Each number is 128 + 24 x the weight over its row's rms, rounded and kept within 0 to 255. Layers, rows and columns count from 0. Numbers have three digits each. The size before them is the row's rms in percent of the matrix's.

# q: layer 2 attention query, 128x64, rms 0.544, rows 0-127, columns 32-63
# k: layer 2 attention key, 64x64, rms 0.512, rows 0-63, columns 32-63
# v: layer 2 attention value, 64x64, rms 0.448, rows 0-55, columns 32-63
# o: layer 2 attention output (transposed), 128x64, rms 0.418, rows 0-55,64-119, columns 32-63
q0 091:126165108153143126149113124102145121124144159161140085093169117108170103119153109113135156120119
q64 098:127131111157134124128091138087091129138157157149161104097132134053154117116143117084116105139122
k0 114:135071123090091124150177092139112132156161136147130170134121144124154131125137116130152159090107
q1 102:082161135114143139106098114153117133138141121112122157194104170123172110119144108127139111123138
q65 095:117122101132135140127130134158099103148115152118162133142153089136097116138119088152077141210120
k1 081:097120114075126169144155134168144125166107125118120135127099108088191141129138117119099085099129
q2 086:132110110151131132141119114140140177124116123141133139138124140106115124153131120100091146140099
q66 101:145166132119129115180122086085090154112140132145118065135133113122094142136124106141131099135130
k2 085:114084103100124153124127090133115128157137140173122139104083126132151104159130109115092145130092
q3 085:134101154070087141117128123173105123124162131082091169121116114160166133162143140128125102129160
q67 115:149126097113109109120097113145144126125150130123095176140136105138180092134107138161115118106139
k3 079:133157109117108166077117131125170125120139115158129133128118117107122116146135106175137120164157
q4 088:084105098149121139137104145091107146129137139163130130179124137130176116163097142170106102116151
q68 109:123112078153128107149164126138123128156095151137145122155118105154138132094146131161085110132116
k4 074:132139124147125109177101131142102131118085073139155110149104153134147163136160130121137129133127
q5 076:117141134129123103129186131115101113137128130111130136161127064170135114077093127155179128095133
q69 093:132123139150127101107135195106108102122134128102159147125138111148098120145131147139116177101120
k5 083:178127115096131107151158133121144147130091168095099126115186121138142122120087143123152137135085
q6 094:124096067150133122132159108148110133110153159155131103112149113083122131100143107130118108154121
q70 097:152130131158098112128173086107131146113170157144162104126082127132126113110100102175148139099136
k6 082:128153153133127148155112173115073136131061125153138144128105161147126142146140088125135143099119
q7 081:110075165094129130131105134137100138123127121061155135126129153139135148153156146115068101138118
q71 093:131124117086141162123119135160155138119134143129141154116130139151156127136120136142099079144114
k7 083:124119152105143107106066101131179127138151111163130092184115150120119154127128104162128149162157
q8 080:149127111114129124148128120118143134155052090148106100125150115179090149129125089100150119151121
q72 095:141114149111107154103116137151128103150110101108096138172136162092091122141093083138126126143143
k8 107:124144101146139133118119183075153103098153120119175135078126120131129097154098131136124165121108
q9 105:174148110161142112182091174104108164122142131186114120095144138124135116159154118130104162111132
q73 084:134158177123127156125110129112099138136166171178103094124134092162186179123157147088109123118120
k9 069:088136139150131097110134099155071094154142171112105153162106125141135109092122133131160128074133
q10 108:120153102128086120147107157137119129138102167143137137099136183135136158114151118129099114108100
q74 106:159122109163110113179114103122155154121151089118132098115158136119078094102118117130113118148101
k10 110:102146082118120139072144130106123102137119108111102155144125094138112185137144166165138137144123
q11 091:172159133134112147135117110147129155105131143138162107107098143084105118139147141155117114124102
q75 102:124128144117138113128114116103167138096173114135127120044132131125121103145128134131133165103134
k11 106:135145117108141184093171149140140131129110099117123170120174187141130141109148154111116156141174
q12 080:149091159151191108158112153111153130158087096123089130092162121145085120097128118107143139130120
q76 071:165139169098134150136127129140094149137100089107081096152118148115104125124111103106166155147111
k12 085:153157144137171146135130146096153132118168147078122156125154110148130079146102146099139133134110
q13 091:157147142138130143107120172113136095150097108148075158100169116157087127133126114134099184144147
q77 080:144141142143161133134122121147143141170090121164087117108155139104076102131107151124178130160117
k13 096:168141171128143112145163108123125153142167154132104125130138109161149095141135161100125083163071
q14 094:141117106145127124146128186140130144151114097130090186076132123176128139137118120118135149119110
q78 090:131112144125130152092149092112141155124127134092097158137091153105128180118112073123130110145133
k14 090:075134128133138098144120125091125127106138119074140147110133117179121112126145127092127127156129
q15 096:161149146139142136157148138123133110119169113110107150083173119158130124098122131128129103150076
q79 084:174107144110129091146183138106115172110133139104105135133140157114114103103081151113172131178114
k15 091:163138129124181132121113130123139158117139155114080116139153134126112123134137136140140164184133
q16 102:131159138141121116129087139122142059167151110112116103109133115107113125142128146096162133102142
q80 100:181155133135151151173099114127127104168078119098079095136122123104129136166111129125122148131073
k16 098:132120092118168174130115092130131137121140111144116109155126111139126099157126116165152155169064
q17 100:136083125121137135102087099137147139148085121117161119150149116160123135176177082127106143130124
q81 097:137134111135178158116126124168170131102140109130119118126093128098106107154152120136119175186130
k17 108:143128170126155121125124132122180140124151144135120132100145156135148100147116143103133093135190
q18 091:106120092120130126102128072123123144164104115111132097139112091125157158086110118104166126122136
q82 089:108093133105141166089137103134134157134133130103114101156115134134127151097150120133117112138113
k18 094:136108121142124117132106147103115125120132102143133193113104131127152158089150154119131094127163
q19 095:118143126132071121115148161110145097152131095091110143107133114131100111135100138098141134121142
q83 083:145141135120115125121157109074121155128107128082122134149145121133116143130115133123069125091141
k19 113:142151083130117162093127133136100164127138121136115120102116120119114096109112147076134161162090
q20 097:093108132103070104101135096140119107140167133121170122137088112112128129173136095136138129078143
q84 101:088119079110081150104104128123129111109129133116186122119112130118168166140182100115098148067160
k20 107:101106130107070092162114118170154128122159143145147168101093111137147125121136123120117100056127
q21 085:166122114177182104145175139115141171125099088113090129127113117136086119119112161126128128084149
q85 107:183122123144173129123107163124140144146118121121123158086097143097124115109130143109137100100152
k21 136:122153159117136160128089113148106123158142082158137129130159160155142132129118127121130141117111
q22 121:119101132150137127163126135092136109146101132123137095070151147156133177155067131162121118136120
q86 111:149119112127086139145151132105093124124122139112090143152107116093095148105109119114172100129141
k22 090:142138161125126178145104132121122122095144128140106113107112133144154103138137063128140128141098
q23 097:075136130107093136094130138147158118119122124148132124158053109076116117099125126115161094155124
q87 118:111134115146071133102133161125134075115153138134133109151101146106119133138136119124146180124154
k23 093:132159094076163147138127124111117175088123151090156123114096119094119128111139112160106095115119
q24 123:156093152121168144138138149129086107119113132167150132155125134105134137091140113176114145179134
q88 111:125140140147123154139069148128122160133126124161146133136117152133078125095130128133153097132132
k24 083:134119126136183108137129080116175166131140153102127127158130146157114153127135178093117117147141
q25 098:141115108165159100113125125157070124132109114126132149109156140119114147115181140142095143154105
q89 084:155127101124123111094177131112111159117133100131114158130099101113126157060118126137176133178162
k25 102:164094154132162111156151102140188161147165157107132161121126150187082132084120122139123122134142
q26 133:155121115104152144146149110099148176148097102127138071134124165114122145151162105168111139134128
q90 094:169135138124113142117085119112147160123144119093092138131156131070113131145173165120140144140137
k26 075:133152109101089128131142144107144124102127156149081131128138095137142094153123134149126119144141
q27 134:137096101128171163160145125123124168158107104148135089109133133103119112151129148177119145176132
q91 090:147103140113133150133100121104118178133127129120087136158144101113057171083176150146135096140135
k27 100:166115111143119163141158149115178135106126163118096122148101077141117106123128161091142132184117
q28 124:107074113129141131173121128080152180147081103146152136113154136120106166140101166146132123166123
q92 099:144108123141145142161100132164089166163071144139102131155135137113094108088132157134122059131129
k28 101:126107098124103182112167151099117091123125133139123100139130112139141136171141106102158124136096
q29 146:099133132117111127131119166105129149133116127092125159061149163177124149151147158100130111071115
q93 137:122100179139141121157148139082139117169149137115140088117151111173106142136130101150124085120103
k29 093:123150161120148122113141139149124087156145146170157103126109141129116132137124108119107182127109
q30 116:163129134154173128122114149150118147131102110121138079141161139143139121126138132162108120158135
q94 089:140133145113127135128135109105117151140134115126088119124179098141101172084135168104121111157155
k30 099:133122148112187154104083127141174170111132113128115121101110148134109124108116145128141136178137
q31 107:087121123156115126103099135175148163177150095115134128116122145140143113130091149122142099116139
q95 118:141165118102117129087150102134117123087115117154156120142149125092134102133144159146130199149142
k31 097:141141078110098154090112167117122167112146122076143173150136086091096135100147137121122075115086
q32 098:117144122147108166125097140119092134137110099107157124188146203096161129137131135142122144123154
q96 087:135140089146106134138098178136052143136097096134123116150121131143095177131124110150076148160130
k32 091:135118108143123154132155161133131115170102185163158138103122110076128123105123138114117117105117
q33 081:134143137112122151118134126145127157140153095108125194143102137177094131129131167126132113133164
q97 092:133129082101118170106121141173158127068118133155097160132116124170122167151145139137095125129124
k33 094:135179145130156151110097137137151125093083089113118089148119114131138109125152115118135143168129
q34 085:122165153108135133120148147139111147122154113076100157187116132184084103098124166126136132132143
q98 088:139144135093094118123106177151123097085110106113108134131130125149135155162109189122148152140129
k34 087:130146133094156148109124104165113149135103145115085116177090157155131127114118091119120154173104
q35 089:120126117137134099171120133121115138120103114193107121068130118096141151137138134136125150144125
q99 091:125118123134073110093111113129130147121123114113099087146082141143128189153121135103118118108121
k35 093:105103115150111118116096139110113095138116130164152156100122121125132119110105118159068145151105
q36 092:152104139106134174095140131158137148089112120085133163134152123164127117126167146124119118133116
q100 091:171116133103106120143124082139162127102151137158099135110134114145144074126136156110115135118120
k36 086:119163127123143096079116093130139176143089121112161117156134104123108152123151094163151107156127
q37 086:077109117136097144124132136143093101116096138131120092098127111091190129130146065125095117122173
q101 086:124127118171161138170150107120131145146151143143117109130102114094151104125104104138060134128166
k37 096:133079117065089118110135130156154146131140160164157126163120108117198126164148139121127134108141
q38 093:139132097076147121099146121141118160102166090123135109118147138136108120113113192128178114154132
q102 099:130106132087131115112136144138156118084130134118130119117128146202108157145132163111112128117136
k38 115:105150164163166125126074132104129136080094110099140102139125143149108111122083146119114132144170
q39 093:147144133141161101149093157094129131108146141096085165124129127172130118158155131136139100119136
q103 077:114116116133151128106113116182105110114121155136134145180105106177167165138147131092145135096164
k39 078:070123159160134056115136101168126166144134131107131137148146173127103121103113101105103119132121
q40 095:084131156112111128104110174112106146134121138138161100078167129120106167182151100124108106078146
q104 094:151152139189112147124107105088150156121129119105155128104136131076135123135093120132113133113131
k40 100:110142115119119106097163115114121130104137137173135142114121186135184147150118119075105107133152
q41 074:168133124135158151128174111133116112103143121137117141118176118142108150101121133154121146164080
q105 085:176123164125133105146152131099089157095133099120094130130166119125077109126118140143203163121119
k41 102:187131189109120147142154142141143143135138159140086136095162154157126088098118142113109102106140
q42 099:158134114102134154136118115183113204089124136108119160141129176146110141168116169138102110124117
q106 080:141139156102096128101129138145123112083140130128122191134137111106145142138093120161192099073121
k42 103:065140128148136112096141134106101121084137114129077117180131154126134154098087109123122113152171
q43 082:135115147110168158091136069162150142092134103129131120162107152115113128120119174119171122122134
q107 103:093135124085125123083112182162111105098133118123169127121130155116130131126147135136187138106117
k43 105:128158132131109130169111117102128116144114130114082109146121137106137144095060128146168148127100
q44 089:095174121165110122113139108114120116123164119120130086102155110161137146139125163087154128072123
q108 108:147142152146108106113077122069132130110155133093134131089163134120122128150109131132121138072129
k44 089:128109139118127177141131140130113088119097114150105117095154162163153147132122109135078133153122
q45 081:148126135104116137117114114134138080096153160094123097121151099109192149139156190131150089141111
q109 097:173128119114148097111138123087125099054158122117112129129148080150131098129125142134163188114119
k45 112:124117172134164158161147090148165157132140111142096127168117139128131108118116099176111085165129
q46 105:129137162126095131133112161135095091154164141096174134095143107133119101146157108110089129067104
q110 106:154119089158116143142131128099121106109146134124160123120135110083145138169032125142112140079126
k46 086:134118129115089114067161111141156147153150158148126149105145168127182095125130121151114157096125
q47 092:078086124137132108098100073096140130112126117116180135123125107132150152119149134120140110170128
q111 089:126106044129133134113120110141134142151138124150156122140135103113126108124136098146096082131163
k47 100:137101131119132136145177132142163136130136131167094103082089115139155176140122074106129135145119
q48 111:164145141127118117152150084152136165103160144132113098173124117120153105163111073151123137143120
q112 106:141117124116157107121148135153175135109133128140133151108106141103155087149116126132114196167103
k48 107:127145161113167126134088141173078116128126104159091080162146140114123132143113154139162146148159
q49 088:139176097131119129131151132129130147100154123091107116141126158131091136126092139105150155096127
q113 096:112123170128117129085119122116147153100166096130130116155131170165101102112145120130128158091105
k49 118:135154103139150156149135146127069117132118112126092158074152139148157132107126173135088140111114
q50 092:085130149165117088110159165126093113143125142150128135101121132129172134093134143104132130106148
q114 083:131092118137122131159189130104109137123111182132116098135142097145131152118080150138119121131143
k50 116:140135119137078159097076101125105129149102127121120150141103105142177116113122153162144128071102
q51 091:152130140170132090120154113149130084141146125140130092148146114097101134081139093124169148153159
q115 090:159124162117111123139101143143126110114156107186148119108102164094129093067082143102146116141132
k51 109:115123101135125140093104126135117126131169091176127138089108141125153141137105122172133142087162
q52 094:092133148113082121109180124124108131097157129120164150166117138127145146136150079119102135091143
q116 082:104103093138108158153149155141150146098136157161191134118150187101126106120104078165096119096134
k52 114:146168115125094128111112118112106124152113149139143157130154144129147142118119207126118131053135
q53 092:159083113165144142171131120128116081175136146177132144087154152107135091149149101152111150150084
q117 095:104116112098142106115147077132113127089160103180133140115121139120129133091114141151186142187115
k53 118:155097133161119095154118125134207132123149143117118133140107094155131137153143112103121127140169
q54 103:100136162103069159097143102118114071139173155162145166143120104096140109137121098162139116120124
q118 102:104161102157115131128101132126092084115137150127166124122155135124144102150152099176096156120085
k54 120:120112152139094084178147084143176136113101125153134103152147114111133127168160120089121123146113
q55 103:101131134114150122150122141104098094106122187165132098160112072137125145141080144130122115111122
q119 092:135133095171128135196081144123121105105135164124147075137152154165120116118131144130118141101109
k55 131:088117137107074125126126092135105141116094092139140157118123153115176134147125120156114091099155
q56 113:119106100104135129146137163071120135140118137081119146098148167164101154132145152115106126091117
q120 119:102121099102130101164128111129130169173102131122099126072163111151115164105123147132106095113154
k56 110:133187102125093120107150129137092121168143154166122143118092103149134163120087130122113150120142
q57 156:123092138144137149146160110107119106109134140183141107172120081102131138111077126176133124184155
q121 136:090149082114110120145116108146106157137116134145144147118127147151099132105088134125096080120168
k57 101:139139080139104117125150135103136138119125144144126145131111129121170159129118166084111106123163
q58 155:165123176120145168161121121093150151112096132159142098173130120146132125141102112171131131145083
q122 142:124113115130117150143119098102131176100145099127108121144089139097107129111189121136178100122120
k58 100:097117117119123101092126141111145106088154090080099156080140107151137092119120161155161124132153
q59 109:081126132114080158147122132104157120154144125136150136102139110142148118118077143104135100137127
q123 095:112114171113140114147140071133103104166132158153164111145149090138168140163099170149129105126117
k59 106:120103133142048112087098159091124062117144117149123118126095105088126109135153125102126145114100
q60 097:131137095129130090098129117108145127116133123068102126114146110164146119149135149089148137090164
q124 100:133132121115166087128146108094157144112142114096142106142147109193127108173119141096087121094116
k60 102:127168132148110150122112128172062112171129104126106126093095102109173117136063133122124133107120
q61 107:121084085158150083153119121128104138138104116135122162101173143133094125154118168124116166177129
q125 081:144106145108178083133156116126137183101096137129132149127111138165073116097118136122126129170121
k61 113:153105132152120145170145113131141131124127162112112099155104063149105131154088109085148123167115
q62 133:142129109110170119140154146105113151151137129077127096078117176149129128162141111161103129080131
q126 112:162123135122136141128124119122126137108141111134099125133132105096109113148152133149163165155113
k62 092:139139137125057121153131096131151140115111139131102144189160084114162105132129118098133100143130
q63 107:117125152087087138122148121092119082122158171146143149139106106123146136129106094138127120086118
q127 087:105120077140097141156102129112102104088163144120152115107138146121161113175139113176133157087102
k63 120:127128143131043092125154103109126103130106115163149156136146148124162124138145124135110133072152
v0 097:164125114084097121096136128151128126118132166148118125134101130091126121113174169104136138118116
o0 098:095137090130115123188150134106097107170129119139122123133105099110151120121139089100104162119168
o64 101:131153134152130139157138092086128085149085139118135091151124072143147094104129120120099094129117
v1 093:122146183159125119177121133118126123118096127120140131140128104159091121158128142130148137125135
o1 108:161132108100133119075111125137117159124113103109133158134140122106171152147134096102118095127139
o65 091:118120086124115136115143142121137171077154094126139160115130132121175126163127098109114113170165
v2 117:148113093117128131141128076123166117156179166121124105095120129122120103123105133145070097095100
o2 098:126123187130133109146128100110104103122121045110117127175118123154153149135162116165143169156133
o66 108:152134141107114124151103124120123079119149122137150130139123127178115103115131103130156156153129
v3 089:079127116123154100157142134100108135105095065105118159140119119134112144137116149136143122154138
o3 092:148113133162146146087163130122106140119112160139128105103155168108094104126109149142144143098116
o67 101:148131162166153152110145145145112161104102136136104101122159159104080136114083148154136134091111
v4 086:146134116095161138098126151098133148093144080163096148118127112069125146114164090115142134096090
o4 115:151125130162140144133143139119137095104109154147100100109146151116100104117123144158144152121111
o68 088:165131140156143153132140155144126106141113161146107121099171136117090119132130154146144156118121
v5 070:157067092159112146106136178120118143128126111157128108118142093116103137114116170124162158125148
o5 098:120143140153132158120159141099110105127139156148119091109135153117098100113105149127137137094117
o69 092:146152149144135167109151150119109106126127140147102084112144153109112124115103150136139141088107
v6 131:139085134131125103130135163094144121162168161115118131168147165123112104131144105137105167118112
o6 114:095094145153162099159101093161128137124115067159125151140144139101105142103077108114125130117097
o70 109:121069140125123112156115081134136138075181163157157139172110135114114129103131121126103162130100
v7 101:153149138134114132126137132101136128095164090109122118127125081123112098168136144166137135088135
o7 084:185142089113156180128108135154149120097094113126136125108134149158139131128116087129128133130085
o71 097:157115101129116155154103170133128136147127119148134141097142155147141105150172093111099157148149
v8 121:098127144117122088107137088141094095124090105126132109142095127078144169149133113147075095146126
o8 092:132087133119108131150153126101144128124101135127113120123153121157108081108146103160151164141090
o72 121:098123192134132100147097113129100164176098143119121146148141121109095145108131134139149137098106
v9 102:139145114099109109083138094161124147177132105132115155128132119123165101121138134160083128097130
o9 106:111113084151168141180118134129149127101126109140144101085136143159141121132130098131132102166110
o73 100:108124149151159134172144117143130164190102122122137091139136108174129114171137129123141096140156
v10 080:155175155135130140108105150115149140114114130122139095052154132122114179143148159118152152128087
o10 105:173153064108152120105111117142157136141087100131096144114126129140119142123115110109123104126134
o74 089:121101129098146119101129109085151106198101097144141151109117107144141098118130147102127116139163
v11 085:127156134142110086105155117137129141141121097165127123150160108116106126166124110155125130150099
o11 094:154089105122178118130123128146140148100108099097078162094172155133114152097125114127142118167119
o75 082:106142173093119098163137109115105147149117129094103108117103147124092120112147144159101137135114
v12 092:125147127127106090119108097144125112129111083114094115117173092131118163125167154121105185139088
o12 115:124116072168170106162126173134131149110073101175102121093131123121124141132128106140138126164102
o76 099:097125170117139106147141116127120152179093129174125111089113113114107108109153131155144107121141
v13 088:111146135110117127112147136146111174094137098168087146124128118129174108098145136124111140081128
o13 097:152118069122173127119098130134141133142081121115117127107145154122149120158109159128141113167112
o77 102:097118095128146160166121142106121150154104103137145089087156120169129079155083141131101082163149
v14 092:139088104161134127110141137115119117152175098115117139125137089153129098111139136151131181098147
o14 106:128128137180131161146142146120142134109108133177140090103148156130119113130125137147151137116100
o78 094:122123116151122164124125157139106133127149132188132109091142141117135132160147129122155164087131
v15 105:139111164149102135113142178120139170136133151165120119125149144140121105148148140112160156119119
o15 108:119139086121150112116130130134106144170139132139126140130117139077159151108091129087110141140179
o79 103:132118103095101159139168120103149108084181155127121108123113108118170108111071109154114101159129
v16 108:149147155140109153127132156112142135094156115138111146106119109105112107146129143132166137121118
o16 111:179165080093182143091127132143145120105110128111117149128131156115149170131101105113089100132123
o80 100:168106096129150155121150139142140126093130121111147145138120130128172121179140103102072133176171
v17 098:115140154130121124146131132123107145171089118114178125117159092126117123100130132191107128135165
o17 088:147082106141121129108130110128157126102112125132137117092163149142137118158127142109159108137081
o81 091:092129144144131137111133131140103163166094122152117109118140166136106115134112114140153105099118
v18 100:116106115161107109109146117161091133139102124154145091139110126116089127172124170135176109139160
o18 092:133125141153111141118162146071097161164100115149139126120160142135156130114140109109151152130099
o82 110:125146126080079123138107159094098109117156133163098109095157151118161150084118122118112165097099
v19 125:125106127099176135144154129115125151113138107077126096144134138121090119156139077154122144106141
o19 087:103087173156113104106119091153121116088120114123137123127129131133136099067115103130183147146140
o83 108:144121123093102158116086139170106149113140147099119179106117140116099125088140103106100148122119
v20 095:120159131103132122079127128158151117085091139103151121084141108134098124156091118172119098122138
o20 103:182116149065131125120120113146149117147160142058080120102115142159120100127156109125149101146149
o84 099:119131137109146094141132121112150162185086120121096135129118159152106097130159109146143116146123
v21 099:143128155134120162181147103095141135101107119103160087099130091123111148113070120147136129155143
o21 100:107122149130104121090167131133118100122179170099144140135092132137109144115153143130088137116169
o85 097:144148165126130133084146135192120112125113165094108141133089158100093147091116117165126130100099
v22 115:148131140133082121135115112111162141166154127184136127123137132134182117094100101098113106122099
o22 087:105113167143127162104133134100121129092116165116151099123123115124126138094149158123097114109152
o86 120:147141116176116155143159148109134113085190118088133122120091098118169135179155123144128136142127
v23 098:144137109118145150127104129122186114132160127119158125093132138168129113078113165140131111104104
o23 101:155153097126201122088118115130119130150119095096134159135126140147132147141152126108126136118155
o87 092:155103134166173130118119143128130102097106058115137097134127143145133093140129106111120163145156
v24 088:117126125133116130126148135105142129161171158183161149153114152115165130129131098115142115134127
o24 100:114125147122082132127158132120128115127145159140134101149127124136125129084146155144145176107130
o88 088:154159109147100143118144135125123076089175131083131115153132104108136157111121128129145150126106
v25 088:130155140159159111110132126095174112121121086128132082117153135133088167171133131103153174154086
o25 105:168126088097151118115093128169146141129080109118077148116131129149102142120112118127144109132129
o89 090:125113137048125114117109115103164126192110099144127161097106132123115119093145134120136135141147
v26 096:112166157185085144093136143140136151104129089146125109148095126112134144154132132143134120131128
o26 096:187145079091198128125120157148157136117107129126098135114156148137134146092105117133104130147090
o90 085:138117171112186103148114149125121133167108117156118115118150162092112120092093132117129153107112
v27 110:144118143141147148106156149130134128071104118114150049123104091148106172105150113139128112130111
o27 112:168133157087142129100133109125156160151143140101093151145118106126143112122130138100115124108193
o91 106:094123164154162114116123107095124120165093104144112157111096155098121081120134118111157154094168
v28 118:118124118156163135169135152147129127126115141091117107157169146168122169101110139085154125139152
o28 111:092138150167135116110135141123111150173154137138157141115116120108092129129130152103113110095134
o92 106:120133142124131114096118146118128126076147116132092142099115154074117158092132128142108137089074
v29 086:130150103120126126077120110148116154129149157150110119131127153129160106096158072137106105112131
o29 088:128110118096132106162077102138169138137111091107120130149118108159147147143131142123156117172128
o93 090:101107102094125096153085110100165117167150121128151145135114118166164128145162132104138112168156
v30 082:116124155154114171138157078143088151162135168147170109113116108148135105135122107138124089125115
o30 090:131127130088106124121131114124146150143138094095157158149123119144177157133132119120110123133161
o94 086:110126097100103113136119120095136091143164092105144167144124126142173138144126110115125116141152
v31 109:137126141112128148099133140181126151111095120091129144112121141104142133112110135143108137080170
o31 088:109168093137128140132109128101152115131148142111125124125138139154154109125161115095177120148138
o95 102:119182125163137156129119147112124161148077108106098127125143104150146104133106120132119096115122
v32 081:140222134131116151126104132139141147089115097108086105116108130088113151158144099130119090128135
o32 110:163135086082168098126098135165148116110131119119092141133126135159119155121117117129107117154113
o96 095:137127162087176073132093127141141139202079131124134151133125146138094131094130135127134114156132
v33 089:160137149154106158126130158146120151087112141156117097146107112107097154139180102103148123113108
o33 100:154154123093150122108110127123132138127111108116086149159140111090153137127119118107118112125142
o97 088:116149104127124123129118126063136112121115098137118147111117112105159077116127121130116105147157
v34 096:129123108113126071152109086094146076159137104080133147092102119123100118154139139135136172163123
o34 104:100107121198110125161150157124103137107104145166146130115124112139112123118147059134134141108137
o98 101:149131140154105121122153120185121149131115153118134125144104104125131143134184100126143151103133
v35 101:150141120120135133139166062118113130093133056078093136117105065085144135139126129133116155130133
o35 106:114126090144125141171121145143150104077113128149152118113107126163137140152153086160095117169124
o99 091:132136149120133146132111126191134150194082152139150156107123124138100120148140096149110100124156
v36 105:155120114123131159137119102109104138105118103099120081124114154061100146139190114112112116157120
o36 097:148116133132153121105129109126133116080096093128103152169133100134131141129099133119130140137135
o100 106:141118168124129132097077120119132119128107120126138163129115130137120129092114117118131117104149
v37 105:109156094114128106081098131121139142129121110104116105072114143164096156137136126126122119128134
o37 105:165114121132159092126111107130139139111097119122101089106116143149113115122130119135180141172137
o101 100:129114166072127124136137146120138159175143117142135107067104140154109108107115103128139140134166
v38 121:144065083118166145138169134133126162105143104090099121136132125148111095148132115111140190107131
o38 110:088128162174076144164108094155095115134147106132116129153105125097117115166115163131148124116139
o102 105:132176091098101169132111131161144119141126130186124147103131139148123109102128150128130131113135
v39 086:116109143163133130167151139092148110102177136137136136143126123102105118155148097136134117107143
o39 100:139126155113075155107137130118119100129120142138126118158146136130125104107115159151158165092108
o103 101:151143097129087158122093164114121094093148120131120155133156141114151138114139118138144159118096
v40 107:114115146125119147103164121143138128132147137159153180148140148139094134158132090094126098114090
o40 093:153146177115076153116134118111107148151144103105086143139153141108145109100107141138113128066127
o104 101:136172106135116109163121106091101108152117088087113153157137097118152130118147176132110161107109
v41 112:139116112122105166109131131161108148112101070158104102154075146091128140132168118087172117149130
o41 099:140149132120147147115121140104102125089118135142104129151137109101138145126125119096075128139137
o105 099:144153155124131136126114153126110132129125127141123132093127099112147150108130133091081142126167
v42 092:133073180121113158141160146141065113106077149125146114136098091109127115130102122128120131135177
o42 116:103139170097050147111149105107119121129175168122157129145101106101161114141128134108104115122157
o106 084:096163083130069167110157138121115153078154157124128172129124108119180140158100111121103100140143
v43 099:127119127115137157151123134144125125151148187102150114122151130174106108085148139146097108112101
o43 096:128151162109132122093128082105101158147152109115163147153126111109175133125133116110125119102167
o107 106:119121092160133132100151098088115104108130073114153135142129120141149108148133123081139125138146
v44 095:175128081149119179120111118138124147142177148156111087126160178099130125090100098103109104139113
o44 108:126143167115142132128125134135145077107145109137109117141121131147102164100114188156132146161099
o108 111:142136150087128129102107139132134076136156137136133124118122151146104151116128153135134128142116
v45 104:112135105120194144134142116141101102105097114078123094158116105139081173113149158115141106158126
o45 091:115128126138139099128146115122109136130151099121130148122095099111122124161149102124104131138159
o109 104:111129171101145096109116101136116135137084127148130134099137143109074129072112112139109129099135
v46 099:078127116108142135095146103118080124150113101095141122153091123118136131106114136165126109165156
o46 102:110110147149124138155170132125144119115162175141160090118118133151125106132116136138115152135143
o110 088:124116191132146126128135116174102148149110160138131107124132139108073165117094111140136134071127
v47 115:124131110163126134124128159168096148137108106163106074170087150119135140131132132132137106148145
o47 103:118151118106159143087137127125098137145177176120138140147154130117117150119115176100129156149140
o111 096:124141154104119155118144177137121122121156119138115100105175146103124166110044154115150126143141
v48 123:149142133140139140166138136139150133143144109139130126171161129103104134105150068135131090126128
o48 104:073105163147143150108129152125105122098163155137158098106121148140096132107122143127096107097134
o112 109:154135149145126127092123112162113115161112137074101164137108114107132162133185124143125122149121
v49 108:139137100119137120118099135103198142141146153106153155080140157157086125146089181113161135119129
o49 098:150129070155140097129104121126118107171111078106084152113126146173097136121151101120154130100123
o113 105:185140148119150102136132122128163106154118131132111095163130152177122108085133136157127146123111
v50 107:110097094176119141105130160190125138091095108099097070153142127168131142139170114140152158141108
o50 099:141149111117192127153105137142138186162144109152122163132141108121108133113128135112145120144138
o114 116:084122139131148085122120133097135129171105100206092126113136158096121110076164152114177140096130
v51 068:106159145107106084118108102162117124115098144115109116152067131119129156125159131116088085123134
o51 101:123114105103140102157107117132133151151111108125126149139123097125156135142126098105099116146139
o115 095:105101134116145095172116104119142150157100119133139147147125104132148123128132104119111112148146
v52 095:109157132124111080112145122130148127151105142116150145141129138116139137120086190106131119141159
o52 108:093121096111129117157128134141122140157149142120152136129110118149146133135139114109098098147161
o116 102:118128143110146119150151101129144139146110141111133103155110122148142122116108112148104082147133
v53 094:069107153138121123160147167121090155138092146152128123163121145116112146169136122130153099142150
o53 104:138115126119109112081131103127093135163119136108124151148159149092126124128102168118155175106117
o117 108:134129125109103126130124138115124126092146139136114121140177144104112153079053146155136132124087
v54 087:110176105097117145080097127156137172145118127123116102116095133145149142101095156123105084127154
o54 087:150134102102164091177104119118179118133127125112090112129128132182113143120167134128116130179111
o118 103:132144187113200093161125124119143147192095133139139092128122147157087122104111160140132118115130
v55 113:169100140163089108123149144127137127131145121147090111143090129059140126176143139112119134125134
o55 091:105164097127117185152145130131114106109150168161142138152134114125122158110121116105093146143149
o119 104:144142136148087165139155135119152111102138156128126118162138086127156130136098123152145110148125